Each number is 128 + 24 x the weight over its row's rms, rounded and kept within 0 to 255. Layers, rows and columns count from 0. Numbers have three digits each. The size before them is the row's rms in percent of the matrix's.

# layer 7 attention query, 256x256, rms 0.133, rows 0-71,96-102, columns 128-191
090:137153097146120088087145126147117117086125135167157135169107103081151117103098113136179164109140112081152151123106159087121168146146118133162113148160127141106121140124138152127114109106089118
082:140113149121153141155104122130137110118099169150100115118104127150169128115122136073122162111139164106125147118107130128091176153127128092107092145090115136104103162164138133128098131123101110
084:132122103107096153118132099135145099135111125137145122119133137171150098110127141158119142141119124135110125076131148109141168120116157129112117128187091120139136097089151123108137108120133156
082:123132161136142118133129143113081137115176151101112113118147163105137162155155124072159176109126156133151139139110117125126147129111113119190094137096145134116133148134119180141119187113098124
094:146157112124151166117162117116107151120132113110107118112152109131159142161099090109113120097142173115129165129108122121138165139111177127132070125125145133106120125100118129106136140138093152
085:120141135183162129138129187151136096146173169113099153115148157147140096133150119079138130134116149185103136143065109083104114153128093144137111104115140099125123147180154144161075129134102132
090:130136124127064114137173169150157085147094103108102120114105112077124136095142157146171157150127119138140115117126139170140144101107142134118128127144092137079154102105133133118102145141136127
089:119150158098147099152122184131152119147118207129108127130158166107120101136104105098154122122135147150084145128138142099111143139150126129132111132161101161126123145130135129106126091135101147
097:112114079165128134136116128101129152123192126144115154132161113116141100127127116109122159107154095129167127147131140101105121146141100131168124090131123172156155143139118101129097176169125120
098:112151130106113138167167174100139099115120149101138106119129121146126113123137148166106147154130184144113140067134123116111138114114143098113127156116144120112074105150166142135122103135184076
097:136137097135145157084156099143110149071092102134136156119166122122103137172130122137165171141119128122111166106139166122108099137125132116114165086125103152113130133104116120112148125113109123
096:152125089084110156146144125093153170144158102116128107101116125089112140104155156147140114097158142120173122123110111142101153155113128126114173136120129147090175148116133138122132134191121138
101:121107111115129144111115078139162155136160120119159085110093188125119145119125141158119129100139132132128117134122135130092105122142132187128152146100137127119120124093169106132141167145125120
098:156118125117128084118149141130110106151158135095128151132093156110161109114140087148094148078191125119140119104109142158097119078101116143124116117159149165096160089172172160125094114158109119
093:118118156148073112122142109095111124101121078108128131121112127121083140143147148132136150063146100135088155108141098140123086143148139113147141140133116126161112123113126098127121118117119095
097:110131137118117118111124103125087164163161124114142124113111122109084175134136135114112130122088159129131106157128080127113150122128121142089091122114069128154127119126118096105142110151157163
094:168129115095160149173092125123124105143117118123112105159125139107094117125099133110127128133169132140136183144116110100092127149142136147131112144102141120126085099126110168126138131170112087
082:124170087129111109127155132149157135099114155127121160119138127107122151139128160178142139105109160123138113121187126128144167129122147135109100139123137149135138126151135101102106093111083157
089:114153087137057138091155127174140104125150096106163163113131105106110112100117143148149142116088140107132092123098134143136151142124113134136096136126093137126140123124134129126096115104111129
095:124095122108112137119098092117145138104123139125143153167121116149121079092113101132104160135141110125158118121116163143121113135123143126106133106143136119147153108113127143108158156159079104
090:134156120130073108133188130142133118133109141128176167136137140124122096129124139158119106140113106140150102098150161145150126065135178154074154136116086150127188112159129121117153126113154099
097:172119144122148112114126123106147152141131147164132118139125112151120103168105105146115120121157088130161144160089134108060130098137143092118123104180168099152138135176118123102132132115127086
089:144130101091110158121124096147158160102135123118145107112095136118154153116138130070176112121171126131137114135103141088090112119093118153067116110118112117065151096150130116136117148124142130
084:119119148169144138107127102108131094143113131145076123171149098146139118153128113161109137136117142151098133142135081114115155142116139078113156101112132152192134134101098161152152151103157084
090:162080129128167138100140103131099145136095114145162149084126089169134149155115114136122138108128125089135131137137055113131124120099141119144130124114123122174138096092147091131115124113115113
090:114127132114133153141117141153108098165140158151101120138120150128101061114119158100126121144178165136141123126079145155112156117133138110132136155081132143118099096113179130128125115154117102
100:114120123124095110115156141115125142134149151145144120130130191142166149114145132103158135133107156104122101120140175157133157100118118155112125127122141139101132131164069129136168115118113139
102:110117130163130122161154156117096154113125133098099158080133077134089127096166144139165153169121135156170136123115171120118164110123126080095119110143150127136164150139137099100097080149147146
092:115085111108090160111179137124124121068154126090077121118126144077104123113167151117149139102164139115151116138136117167130099167131105135125102081141108138106128094178155131163142125081139136
090:117163128098112120106126123135118119143112107142150134111146137113157116157111107107144078135124179158134164121103097118118145144141099131118126152100156099148071170123125119107154166193129130
101:147110138129086093094146142110116155116140111126165150163067147126110188120109110138131131159167156135162140118114147170056109135126117104113150108119111107107138135053145104130112156135076131
105:136170175170132154119126116130101139155127188120127145163124119141140074133106154116112129151127118121101156142103112125166104134109112103133122100119090164130113172156091104105117104118128086
126:099106131121130129122115153156110113145166146135130128117131144170128123123154137093122121159108124116138141152141117124116158100091114108116107130111128167049117126187070122137113077130162138
087:118107134148119141156164133158107132093090141135135138158104128095125134136143102150151118140117176128137115132116150126166095119094115110156132100109093145174122167106124124156188131116145089
082:088115113101126123120099112129164111124102114127147127120083138130124166077145127130126176103096148094074093127144098157152138105115111129134139139135095142132136159129107130119130149131144132
076:100132152105137118142140116121093142132153111103087141092154134137093088137114159145143181135122101160147169109113115079166154164145148137134132172108174130145111137138165117117086131104119110
082:148135086122133143127115089152148096095160135121131121108140089121089098116114117129101123130163105135129088128134121079081119125143156145116121107150126132149120111097165114112133178074098125
086:129137185167166146127151123121142102135121179115163120128157116154130102126163148096123125176108174117116154096124139078138112133144127112078148125106142134142097148166103134116102133131171129
086:133102116133150127097131122110135152150107107145146107102156075167150143134102129138155114115102161132137075130152080165112181140116121136138162123145130136105178139093085189106169152064053145
088:121113152109182126147148136155107093138129177096105157136137175108137122130157095111167104146111136152141195116088166110148127144151129140118125141158115135129095134150139123123118120145158108
077:141125153127137155143082119099145119135128101123117104181144132165134101178117149140105129112107175113105104147105114122112118117166063127131106094132156104152154102119136101151127172128094121
095:113103119140129139124161084128137088133114140138130105140094120129119136131133138122146109120108142116141125138122096117112172132113144147093109119122157130167102073115220149137116125129113096
093:122148157078131161102140129094123150056150110115144134132138114127122103138112137114126147128151126094115178157115163161100145124183106116127138130128152080108155116139133107129101159130113133
094:116147144113089106092136098122140203146153091146149087138124146112127148118131119133130105102124151132127117093135108131178122091104121169083157116130139159116156136149084152115137126173115154
099:118135112100113134130163141116169142131131095151092101122145143148164117125084140133102138134154157156136115104158116065106134126110139175165122108099178100129131136143148149148107158123115129
101:141135149087156116115111121142182121143092144113153145162161108114104159135129128147094131149124112103139093117135114127132182122059130099132099090129130086149101057117170152155116111157111172
096:092129084128082116120153138097116126114149149137129124137132145109159132147133145138098137113127113106081122118148102145137124171123130129137157148140147153136146127101147140102155119156132090
097:114168172106196106134144125131126144132096127156129135142151122111119101130111120144080142156130127155154112099109110119132159146116107128168080129140114078142107090104111154148125092100106182
119:127106157167132131126148090143095111150105143151096126120140149153141064128122111147119137144138149145144080096101166125149152124136125109137128102132132124103121144146125146132132123137136135
208:138093135161158135129138147110158148154110109173137108133113136083109123088155160133105149106158134170166112157182143177092102102154107123163161104130150141118160145133120141130128133150115118
091:122154101135157112147102121141141158116157138150135128128105096138102156087115110096130150135122095109147093166135094127117149118103113162107130141116136118111117104144120133105114080151075101
094:133134144164151141141165121136136110127125122109132117157143133140135107130140154135128091152148133125133163096065158126127121130162146116131133108142130154168097138106106080150133151116135116
085:162135149142132111090180125165081105114130154094127101113184143112138153118124140141123054158193123125134170107141125125097164130090134118134129089116084169155131094089063073108123120155133116
083:139122140120157164106107114106113123160102117104089139110164125119119137157159122164105129133094107154144144149090076104081132158154119114153119138122123114169113159123130106147144183115148146
079:102187121120094149153072123136118157123134124153160146134119147136115130122126171066131135116150123142088139143148155111121115129154126163106146159079089113103126126106142088149143125154159157
081:155108168117153097140147160121124125161141166109108162130171133107152140111130146160131147110120110180132158119119128110113141128138135103134127087155093132132172163121080149099110157086146141
095:141113099153091124128128121090161135116127049143163160128096105096145154140108112128099153097134151075127118143152098147167136148106108154151110130097126155107127131129148150121114143126121110
106:138153096152165152148122146129118109149154124157099099125114139139146107122160146101144090155170171151156145111090177138138130177135136115148146175080121157116106092123136095123155089147137114
090:138104144131127106117183090150114124151130147115103094146109145098160133129166163121132069100122114126153097057143107138140130077127097156088143103132118141123127140155078102147133153115139159
099:162112126139144121140150183135099126120124164097114135155136088133129108138107133085177187178135129156145110138100107128136140132141143144119128144097138141132130152136166169146114112087107110
106:134073073166132137144160079154138132113136149158144121101118103133121150121123149099125135104119127173118104090146149145172092139151136142132131164150124162162105120125141101144143158120160144
098:094162165121126121145097166119116111105114103135129088159111131087114125141128113126145135122113132134139113146122134135123172175136106100104133124095128111093135115171194130103147136143154094
105:156136152151147152109091132129132123122134174177130163168126112117116110169125097115161116122120116132111157141118109114100124171128162114152149168148155126153129154098113141126095152141081132
099:139111110150176129138145081116103146153162148113137136144133110107121095111107139129145123125132177118108149100091161169099110155128105162130148142134081126124177148145095105123091102164125090
146:170122103096119090111122106153145144156169125117144132149117143170089135144078125158115150131160075100133157122141108122095128122108157149135126135119183142094168158068140116151148127091095142
075:132107120154132111109115168120098103108074156143130125157137122114158134091182162088100114153115187100116122126111101093071110119125161100120111110147151137157124150155135131147106121170177116
086:123109126157154150111159119155118129073096101102131119142158116116075162122164119166116105115105142145107083080126137097135093081109109158137132088147152144094146121157116147151115133123084163
093:110154146112173133128118087143110159098151103124102118122147109140107141144111143145145104078169112141114147094185140128146179137128116117157121148116108095080132106117161104123136074106157141
083:128135096162135152134166146148132114128106109129151129144109116130138162116125075126159115158133103110156097090142122132148100151115132157130152154109120127061165109134159157087154169125133175
088:165139103125097165130101151141094153141141119127148106149154168110168155151106167140125103093124119116125084089142096153116119151157118149133095136141116154149175096136132138086121136105137076
081:110137127069115121150133092119121108120102141130134103123111153134141096127138218125120138111128086146071139093165143157129161120109130116125142106092110171131099123171134125160155130174080106
088:153145136157140124141144140134169101129134162126058172124053156176187086141137133106084140151134167133114093108126157137112075113142097141168097107149184159118111131147104110156116121167138116
093:127135085095131165081138146124141143129142069141152124129116119158114174129121156126157109093093126118126105135189107117113108163112128161088152156095119121104118111100128097102101123114141121
087:130148111122142140090129139098125121113146117132123155184150098152100146125122111122124118135103171129139119159108132140159132169120117156075134160076133094077117076135117135126123134157091125
081:125160145142137154117150113116094137121156149091187121137156157142118099121118113170112120152170119127140099109083127105166125132143124077108163090107137160142098136141134165075135153144128139
094:102174108086099154128113090138146131096127123118133110164108147143148113126103152126084138122134149122103081093124118161159124122119121152107147133128132097112124120122181120134148116143158154
092:166106197177150127125184108137107106138127210145082139135151161147138102138178072159115144190159099144118180153117149081096121124118117098139105110121127115156109192152098155093101169118121146
093:132137127103119090089113092063126135099134119152106127183108103147159161112116137125123127112061149106133127156162119143105090151119140159116113183154139052132069117142124143133140153143111113
088:120172090095148144147107129156117107127132165110136103185148120142121129096121135122161076116076117083134067147097101133154128171114134131095177140148110108097142074148146088132151152116122147
# layer 7 attention key, 128x256, rms 0.122, rows 0-38, columns 128-191
090:145150129162120124124098091102145138127182144162113152164162101135124187086130117110124109120139101125104131146133121165145118139123173169135106111135150100130120108128130110133133087134136141
085:137129134074140158128109162102092142138158104112144165098105141144124143135133131112140118119152167169070125107089142100173105124161099138113116148149120103177093140129156157073122163125131092
080:149124093136139124116084138146146131108133138096120169091122118127129148105104111162165029100150152144116127124130141155107124103146117106105166137085144125087129110128118124167110128131112107
075:108138126117115150106132195106121139127080132148166090122143111112122097122113111125127161092148125132128092181145111111122082156147124116119107163161133129167136163165117110097130178091124099
075:119111117146108080136114088142140116097118156126133110094102138111102118085151157155115147143091112127137149140129158176146117146141125066125137102100107163148091164099092155133170137148130142
074:152125116127140121095148132104093136122117115126092086145138122102108124124091097109147138131134124153100125116102119124145086131148114137135092141103156146176136151129123114099152158123113095
079:114134146090154134126121133161165112140152085133140116122144109112074163117117121106138140103161090130168109146135108169118133128138154146121116118104126107159155119175157134150135131121121132
071:107101141163161092113148104138174147115127147142125104151136145135170110149167138122058142158138075133103144109099130167122095122131146151148098117152096169149186160113094132102113115114102143
079:107143162133141143140099097124135146171146162100164124143105138123137132119105190119087155157122154140111111122163137151106154134092091163163138125155088127145095093111086112125161155115154116
076:127179124107148126129134118116095132126088135099132086134087140128152148122126139073146101098118118134085131118168092112118071132089129138128126111150196139149152104129086135147135114150131133
080:120122143136127147114120154120066132131175123115145101132153131131131118113106154093144045139108138124169119137085114137130078112163124120153083128068128121137145117157121104123137095147190127
106:147166146133120100148127097151111157121102117105131134130113127120129133130152086166111122099097142125110114158151132159080110134145100143075183142154152128118148125143117133126152122136069061
081:105098113096127123136121116112159125102145104149119108140110136102113127087142114104121137126126100167097116120184140130126101106127146171142173138116131115153101126179140132144094107121174099
088:112123111119129118122111116131138125129113152099122122132150143184161108153109110119133110133130115110133134111118100126125097117123157110126148140153129099125140091139109142120118087100074111
102:089132102158135117147115139094172132106119090111114129122129098107076112136123103147141159075121136155133128111146093161136102135131152157110156137116101156098119144113164150121180083166127123
105:127103125157171135117087143106189133105120126083121135113123096168081075141129092157145143148133118152116175130121114138099125151131120132151101153137142118177143154103094162105133110105136108
104:127165130163098120121110086171161154149137157120096114152138117107171136164154113124099129134082119128154167118128141171097132098170123105115135136136136159138136117130171129129086077086094099
077:130136105139138096105084102150105113132158118117130128096139079107081123144168129121123139140130151135095155144112134155099131157141090136148146150165116126123091094148119149120150101112106120
076:141142120091102104131145084147167105109117130129126153057134102132107141083150133129119135118130132176087139118169092141062125124134149122127157157145147138153196152169094149153146119112093128
075:127118127102107181127136140148119131152139121141113100152127121090144126152123100124143139124132155116135126099098095131175112108127131124158102092154118154158132097119124125056085112093151133
075:111118131111164159137175116111134115122121112124114117142142154146130156120122185115165154142159135153113108118097091095140135115123132128159128112094126137168154143076118103125108150146149145
080:135086120084165131152131117172151163165119145102173159128114074120126134125116163168107127120131126132093089125134137112140110132138114124153160170082102137111156136132108134100129116117107107
086:188147110082149108171167142157149118146117125089090142107151131141139162111174114153148134125133142154128115102105112086123120126122125086172136156064173151135144141146121166119133168116117159
069:138126125113158117146136120142127148080114102121127163101160120147139156098145135131127152087140135094126178138159119126113172104145103123128118131110137140143148152103134141141126136106127176
077:101108160131156123149104102137102162113132093108142105124117119136181108107126165107098136091153118101150146139154154118131127121135124137115116112187130154153156126133120105111137102107109128
070:112100120145167134106087143106114169150172109110140093118107144093179082117111117126173122136150127147133132113101104143116117144147122110117130127117124149152114172126133121130098148149123089
092:147147186108105101145104143151125122130141122140104112165143164116155117113108110134143111112143083118137114123101130146111141140112159150124127122142103126090121109157137151109104106130134132
087:135143158089117133117114133128103083135165131078109150127117150115150168101131156103138116090137144139109127110150144130162150168110156093108130108122110116162117109112166156140109111136165146
092:129094112148105152109141127134145192143135117114132120106127189131111112154101119077142145121124134143110114089126142116159092114173155152143135130154115133104133160091108128118163160087111148
099:111134141089118126139123116130150118097139142142143102119069097131114135074171115074099146167120128119106150153131152119146139134097115140143110143139130095129124110153126155101148133180106126
101:160100167152133136159138155080140145153119155158164162150133099159156100127136167133100111140134141102128141113165092111078132166137145152121143121122092149169154185113097106157128157154130101
095:132117124142152127122122126133129138085151092154142162081171184103113127129124138094122139120111140146112154130144148130120131191132120038125152093150135107160089131156116102089155110147123107
078:128160151140159113147169122132130125105132117129137117153163152100120133132147128148103112160159140165162155090092135136134153128095134115158113159135116128082117133127135125197188108162118160
067:110146115092128138142065110133121130114140111135109114115128105094177163140165145115132138079121100131095132167104129134112127118128107133147111098128146085117149111143110137138153160135084108
072:108120151101163127102128145096093117085161157117094144107093138140175131126121114150181126137135139110141109128136125116154177095135121125109110095080140129179144133120129120128122186089152134
065:131117127146083128067130105122157115124126121136103149153175081097113143179180135147162105129083161133133127142104136128125137117158095163078124122131110100121176110095128135148116117083120123
066:124132153140145106149093140154101130128121122102148085064082162134119121129118112118137124146166087142114149087123126142149072125100153096139102104094135188111100119114121140105117121121150106
068:134130094121091165142107132124138130113138099132146155150151141120112157143155146133119120116094166165084135165126133149123108121120119172100143134137130152106168082122164132142146080137085115
086:117120106120107110081129119109112138118159130161127141102098193103147140130111080106108145134136148161132085114121153156181127086104166129158141145107117106141148140161127156115150182112150141
# layer 7 attention value, 128x256, rms 0.156, rows 0-31, columns 128-191
100:163142169135135129143146119116117119118147115149098150141134142104123114174120159153113121130096121138149142121152131111112156185138126117090121120113131123140124115112123128116122095114099048
099:129136160151106075125119111129148137113175117133124159156101139160112144151113136152121122161077153127129117147125151149166109129140133108160127157108105084123108161120110108081129136157172114
098:113108129180132139158108157158142120101088110154099160140110132154156121155169082162124127154159108115131098157114138100146117152105108140139116108146120166100111136110111109144138124141091127
100:115091126122110112111122121156110134093109122108103128096153129149115131115135101149159169135112176151150130115143145125144133153140113138119073181119081114140165098123084118161093142092142108
098:159101147133106096097133134137129153133129135145090149154114115116116121169129125158150070109107120137121091099122158134173124107166164075211159161091148171151122124155117140119148120115135114
093:134156130138092138144139143123117091127145113125125081128135114138112144080137139108123088159142129164102145123156114139146076087155115125122087133144131136147112157133067170162104156092166112
092:127115106128115107102096106149119149121110065181131105102152162143120104138141148126154157121117135174133110086115143078107171112122166116126167123154191121117165145137158133139128150131163145
101:112100134142131132127155121141082112115129138135142191114136085121088116123148131120144111202093076134140109145147113162129108153108135140131089093142128093124141117119091167069111117160122085
095:102119136156113137135137161124116101141113142122128049133138112097153144123134097124107126100142145122125169089145141133106139117135094139131145128088104164126131121123152132157150123141085131
100:138104161171196114099126136116088134100130118139173116128136148134102142171098157180146183134109093153132112125128115121119130112147125140126096103117142133151155097087137130099114107145115097
103:107106138130113126125154113144139156084144127127121148123157141114139119111111120140151161092113103126108109158138105134103132161133128075149108122153164122123105145174110131152159146114123192
097:093107118135158065142108159140110137069142131105145171120128169167138091117129120114084163155134100091147111166128131145094158103117149124161110129073113114145140147139129117106151153173097110
095:092109130110080086111155125149123121112141109174095138145165143109124139127131123126185117109101098110082101138131142131146133125161085116120148130101131117105069138120134134117136122143153145
092:125167084119140151129078070131114138156180152096138154141142150099121133139107145124142162086115097170154123146165141147122174141144095137108123138106155139146096114139138144120142134106144128
096:136116149115125121179126136161122094088139173165102122117187104117090105112119134116145143129125117128128080131147081152117123133151166178153174174083137167082135100136119094129123139126131119
095:129123154133128101114131105141123113112105135112146185102142140122099124151177133135105112111179146130120102165145087164096140090113133117143112154180139192108166101158136102164078109148130149
103:151142137195145131164129145091096128156087127133143168142161161117124140121114118147123149117118131132106153108081118116137123157145148104110132170163117123115115136123168129121104135137113078
097:125127163077112135123111109164117169154134091168119114094139147122129164125145094109093116149089109159119157117135137122082119121139077154138106124057123140125111122159128119151141107108168101
095:132119131127117127153111144125067137123164116129109189097183133113130135176173128077130048105108102125108131145113144111132099139116133137087146199129114123131108108100106140149126106155148133
093:157143139150129175155115161088127134140136102172192104123077092121135112160147138119157099083116139159168128134140113155120129127126097133120092076122152138148125135149096105126134146070118135
088:138091076098185122126129105118146125158142096093101177099188093142148157115108181144149136132086154186142121123158130123111106145145156085111142133115116131133132139120094176113103114153137089
103:110107130121127109167106141096141149115125107176124125135144092128088104114145145102115109132125183151098118120119144118106120118095155109134127107135106161100108116114136128073149125171143152
100:102092128151106124137091148137130151078110155144138142111160127127165190150132146125153131116121133091126147125125086130160143139166151124117123133112124154123155136161116145121154124084142138
098:143092149176152127071144149152132134097125124095093115102119166092113104102152115147110132099110171123106124121080128130175142189101161136142128133098130104114182182125129142182116109114158103
095:129172122105098135155131117118095117108162137155108145144094179140110168126123127147100101164122102134152126125086116141136132100146110138088148159151159098125106126128089137131158072114121118
091:141117140091112144144127131107171104159110138163107175129094126165150119099088131153106117118158161094155111168123133097134141108140161139112129150119158186096130128080142090134125108120105120
094:163104161127125169156133150080127172136124127110124112122155118075117157132084141113093171135111067102120120157159166157125098125103104092152100153092110138206152109087135151130147133111148152
100:121132127119089122149107118082121113121119123104087132102100151170152161136164134115174158155107088110124154131163145134117175139089130158115133122146170134147131180130105093131059145160161117
089:099100110110111091107083107132113137160131128129105088126151149128136151156128086120171093155133120138135115136119146144110075127140085119105123156128119171121166116126100136136087067114099103
094:124134179112138127092127098135124120151115144135119098136089139141164088147108108116123116128092140115091055102106135123154081105154096108098121148141141137096091126131150116151126134129150126
088:124123146149088107133091127141142114165099118091096090126118143112113127157098125133141162113149143097154090141163096124121183115103116108194087142109152104130127111145150112173146118085139142
092:109104129116122157091132125103128137175119122120134119127118139123142147091085147112157134154121147149105080099098103093149115106156104158150164119135103136133148129102142098115157127135128070
# layer 7 attention output (transposed), 256x256, rms 0.193, rows 0-63, columns 128-191
103:162177119124148102140119153171122110126140162109145167173153149158160098159082128163117081191156112140101122162112121127114193095127134114115135113067129140157132141139149116128097100149151082
111:137189125177150109160157149159098110154173151095134151135149146145120199171150140142082105133108116126097140093122112118144149099140131141152127144116126141129116135139138142092117077122123151
103:158118158122113109084152126099113106123152142174096148137197158134165118117130114188107143151156137137108136109154126125115151137095094124150130103130115091149128117149113169130136146180158126
108:154127124089122122114179127121153154131108153159121141095152143139145149163155155095115133125122131131108138088101105119125111139161189125152151135120119098123129174145139107105098133134126151
101:097109118160123144117090083103156159117136147133100136110124097092146129108141091131082117129111143096092125154154122120133135112115123173151110196120168142132086169151157114098132142099131171
105:155148146116153120113109137125083133130119113144120132110149130139149083151090138170127157097158123112094106133126149147131131117163131130135114135088158153099155144152123090103140149126133085
104:128131090096142114104119153095134142140148134165167100123118139161114127131112135107133138105135096105159126121095127122121161121154112122150161126130120143124103117142103156126177138139122141
106:123087109122171140168130145119110080128097136125095151158125137107096149131117152134107137129139125111094124129124103129125157133070124141146140087099124141149121161164148146146123160139162115
109:165130091133103154075090104154168124108118110169121144112132120104145130143167131083136152124182084096116143129157151134148131126112107174076172119146109111100127093094133104109134160095128137
111:121134165171171117135121169091138100146106151133140101151139151147179102156115132110142170099120129090132130156130135122133150163135121104122082135117154125125107164146141165073103193134106124
104:125134152108126134125147129156164169129153153094133117106117140134139116107140145105131147115136170112130109127166112127126122149124104137112134130155186084118105083147163140146148137096092157
099:146106143170160162134100131150171106126112127106120121166124079135123187148118104116112139117123100120087133156104121127114148176119116138123114139134094156162164129086100109173130181113150152
107:100117099183109154121147135137145084124116138137109116138169109117110122143152127091100135152143139101131126150145127157114123143173099141106125133126092133148156140140112131143105151150134116
101:127130097140139107115113148073155174141139110075105147139134107127136139139127112109130123114095123129150140163144097123123132124128101150162082161100107100177105125122109153167119088106132136
101:134149161139090157155172124110118108175126121164105159150149097116135112140118120120077114151148133112136138123070088123135167146078073169148119107107137105136114130114091189151183114117154125
103:106134164114123116129108104160120129104155126094128155104112159114151146169134129087143133148126135138134147121152130134190137160115112087116121087120139142174143131130115123106094093148129132
118:158160161161138086170123160144153157150139110146120119146163168132149121142140122155122142133122142140129109115091132108138164200128138113177116114131140135131122153122133166112177160133118137
103:155133114124129100096156138148124138090125126142137141134092138144146124108097140139132134118109181106151132126146133158118163102145155127124137131113107126134157067126131125123143105116159122
103:135132114133127138182114125147119114106117172153132088119149113172096110159153136108100108128105154110081126133115108128052173119171110139163129143100083119109132133155099131151098092104124155
103:094135137138127128127099106127080183130133130139143092148137151121172098110106147119108137111141148097144113154094111112097100112130159147122139116093113130115072146097166150142160144129151114
097:144120108147151099079150157100117124133146142107144114131160128153118083122120109163144124141124104110119162118107123137105097110119133106118109134125139152179154121173132151132140170136147155
104:105141162125092155167139145124136143161154140140177132140100111130170094125137136123101117151109138171149116156126167133150115103167109134139137109136126131099141125165126155121154146144112074
105:117116166168155147148154122158134127156123132130138165105169126080109141144162143107116155135151112148112116165123106134097095161117104142143118132126099108129106104145142174105077120114123134
103:125131165117166149171113138125147128111144114131130132166156146088139086098105089132103154132122140064089135161149119136165134139105172095089123052140133107110122111146138147127121118100147141
110:117122126140076152112125087125154091080111141102126151137128131137119155172122142081124136141144128142080109138132131133123117098117148109126124129130101074152130135106087115141137106095140089
103:106151109124107102108072127125137112145099093122085171170116116138158121089120104144136121115127143117169076148136093097126132125130144123161139115111122116182128120149154140114103147116116146
108:143143163118173131127139153100121150114124105135123100131133139123148126117105168133107141093117115142144189137139093121127112136126149140144119159117157117134156132101139157134178140116137140
105:111129102147126113100161136165133133137113116140121166111128126188129127111141138127112144145114128086112135078138131118090166159156153108132121133119098100100153082101137139128129126138107184
097:177125121095125162112083118104122140104119155156158123145086126157144160122139140122123071145102137145101130145155105108101112105149179116131132173136090134139125104142122112141076113131128140
111:138183106138108139114107139087161102160150139141090102135119129114157141121128149147127143084127139100097121131077120124145138160105175096113157156080127103135131097116122082088118121106167134
093:108129096187095133103123145112111173139138082113121116132089106111123154116107164149126124154139139115162134130161131151149107134123133128173111120145095132124097115120089127097134145132121163
098:163146121128142130115128131115146136220154105143089136147134079160110167152107132126139188130140130101106101100144121144134144125084150167163130137145128135139124111094127141141130136130130126
088:079125086135156076144141114120144125138142107093132065090131133134121118091163132126117125062124142092092156097123138152144132093112084126147141113125091121102131078131186140133123159108161176
089:143087149107142148107090190161171117115091095134114127145121074114137112150148128090166153125111134101164151146131160143096122136126148167134124100147106118130106131073086129152118101141138104
088:130109134149133167163167119134139137152125138137143081106119129089142128118110159137097129146121106107175154133151162109136142134150175119103116147098164149174107155104175137111113138126110165
087:151134087127106131147135106138115100185179125108130108128102133131121154118129127122121141113102123114146144122131125112098126137120114127136119138127147145090166159111123088127116121077121103
095:130174158098114135121144161125133091156169103085143069129113134158091144164133093101154143112106172104123106156108115127119115124122079131081121078135066090106137099142120139125130102102110107
081:107161162118079159147117152124146121123091135114109144123133149093101107136143098130130150112101109066147170132110098092146115161106155131089126135101124115142122079134142126130142108156120144
089:072087122101146104107124131087124102180138143094118112172173145140104175147155085101124131128122130137098141165125150147148160094130123113150078101114111127141164141129129144115118153146143111
092:167167143139092141116080146133122140155096117157140153119130125158162117157090146120148139111155084118153123167070149123136134074126119128172105147116110124119122161111101109140150151143077165
090:069103129124163111160152169111109118126107155112128163141092112141130088105091126161088132147106151124084131164092113155094170133118144137114132148184122095138111146158163166170119130108148118
085:148119123116083186148120072156109118145106138123158153083130146097111121105124122102156102089131181132113144089151154082120131119159150121115154104144120125115137086182113117121126115138157123
090:143139106128121158116096124102149165067107181141145156168111132092130120147118143113113106180076095126102134131114103136123092115119173152115125109161095147146122126151121120113126105141148110
092:149108123149080118152099120125129114142152121128114132149149115107142115136112112138154138148107178139126144130177157107139073133101132176089124098112152146133157163100123165102102133114167122
076:106126104117161133134124121136136087120132157146150184156121135158126117125166118115105078161102177119149162109115112110112116129129179129130139098104142098181140106116133091105089132138095132
087:113128155132144117130143140141122125127120145127140087127149127121132161057136125190131106134133133111112111120130130139107088110119133101133133124166188099142108123175179140090174161141129107
093:117111111110171096109115165106076106142110090106120077152093138127142152129134116153119136137103132140137152131165136112151157145118125171098138078125160128126125116178141127115116126134151130
088:109111119158185149209122173119134146123127140132127098167134114166107142096134152109149165113114112121092166120145137105132095168109129142125124129133129134090125144097181137137137128113092080
092:121137133123099137136152113160142155112120128103117126081091139134114122117126105149128143156132128120151151109145131151148073081154119100158128106144130096122141116107087118146114172168147116
083:139116124141102101148148109129106114178106141142104122152125117122131119161123149134122143107131111114121103081050110157115137113098078123168135122166164118078151146170142095145135162143119122
087:116142141138130114097115123082113098119121135116126113142115143098095108171096126108132164128078143136131142146143132125157107149111171146150135126139144124140113132132106121110093110116100127
084:163153133163118137149127177141159130115099172151107113128119097111151122090140146114162118160123089137160136097163148092121158169113122148143124092132135117124155149113086148123135115120136146
089:109149132125140152143135112124124111113146108095118150104093136113126135104143110107121128110118142150142127131145123130133148137182122139105183125113128125135076127114165110124141110152103129
102:132144129111113103146141167108167138126140101093107141130118159093147104151112116097125136111146128136164129108169138128097110072099134125167113097176150153134084135174132101131103111143144133
092:144121141087121163081114118121116135139149116117112153131128188104124130077147138090108105162127139118153151157122153084113122110137110083114134118124119106150126180142123115097112121101113135
089:090106124123114095139139101109150129143113100105133135145149125139143135136125092150126069117137123133161129111150131123125129105117141132134074147153093130178118098148148124104146108155103146
085:164152129147170142118142135141101167175134142116119128112114157097109083168120125112147115138137139081132136111123118106113130153111103121167082077083113177128105158138109139146099131166148147
080:128144096131127149095110124116129130113139153128152097143137144128093119152143153096111129157057126119070176086083154182113117176109142130125119149143122111112147137107151182174153094149147108
083:108089096112105161136139118127150116119134118151148157128127126149108159122128156134142117148153164118102117145162186100126103107149121095144142108164127122112100114137107111122084139133141150
094:160156168147121157073126111140126145157156114155151096163122118076136065134138127140103114111110146187119111136113114084101146143153093118127127105112149130127167114129125119139131126147109131
087:140090164130121124158149096171097080107120087076110147119151156081097146122150172122110136127122122116127131119112121131132171138153115172130132172156122121119131095069130116108142100136090114
085:159090125162147138106151116139149133122128106145094159119151141145098139122152146164089127114113083103151154128091153136093151112131096140157114108135123156129188134137119155127113115112136095
082:107118158128153066107152128128146090119162154135156147149072116120119137137153102106121060142111108136122141096127141123125118104120104121126114165132137134169160169091119152152130123128149075
083:161121153148132120160139107179108150082133137131161137148136180129115102133109116078136082155166114124090187133073113112148119100117145087169146129134092129124094136171142130109104123142138175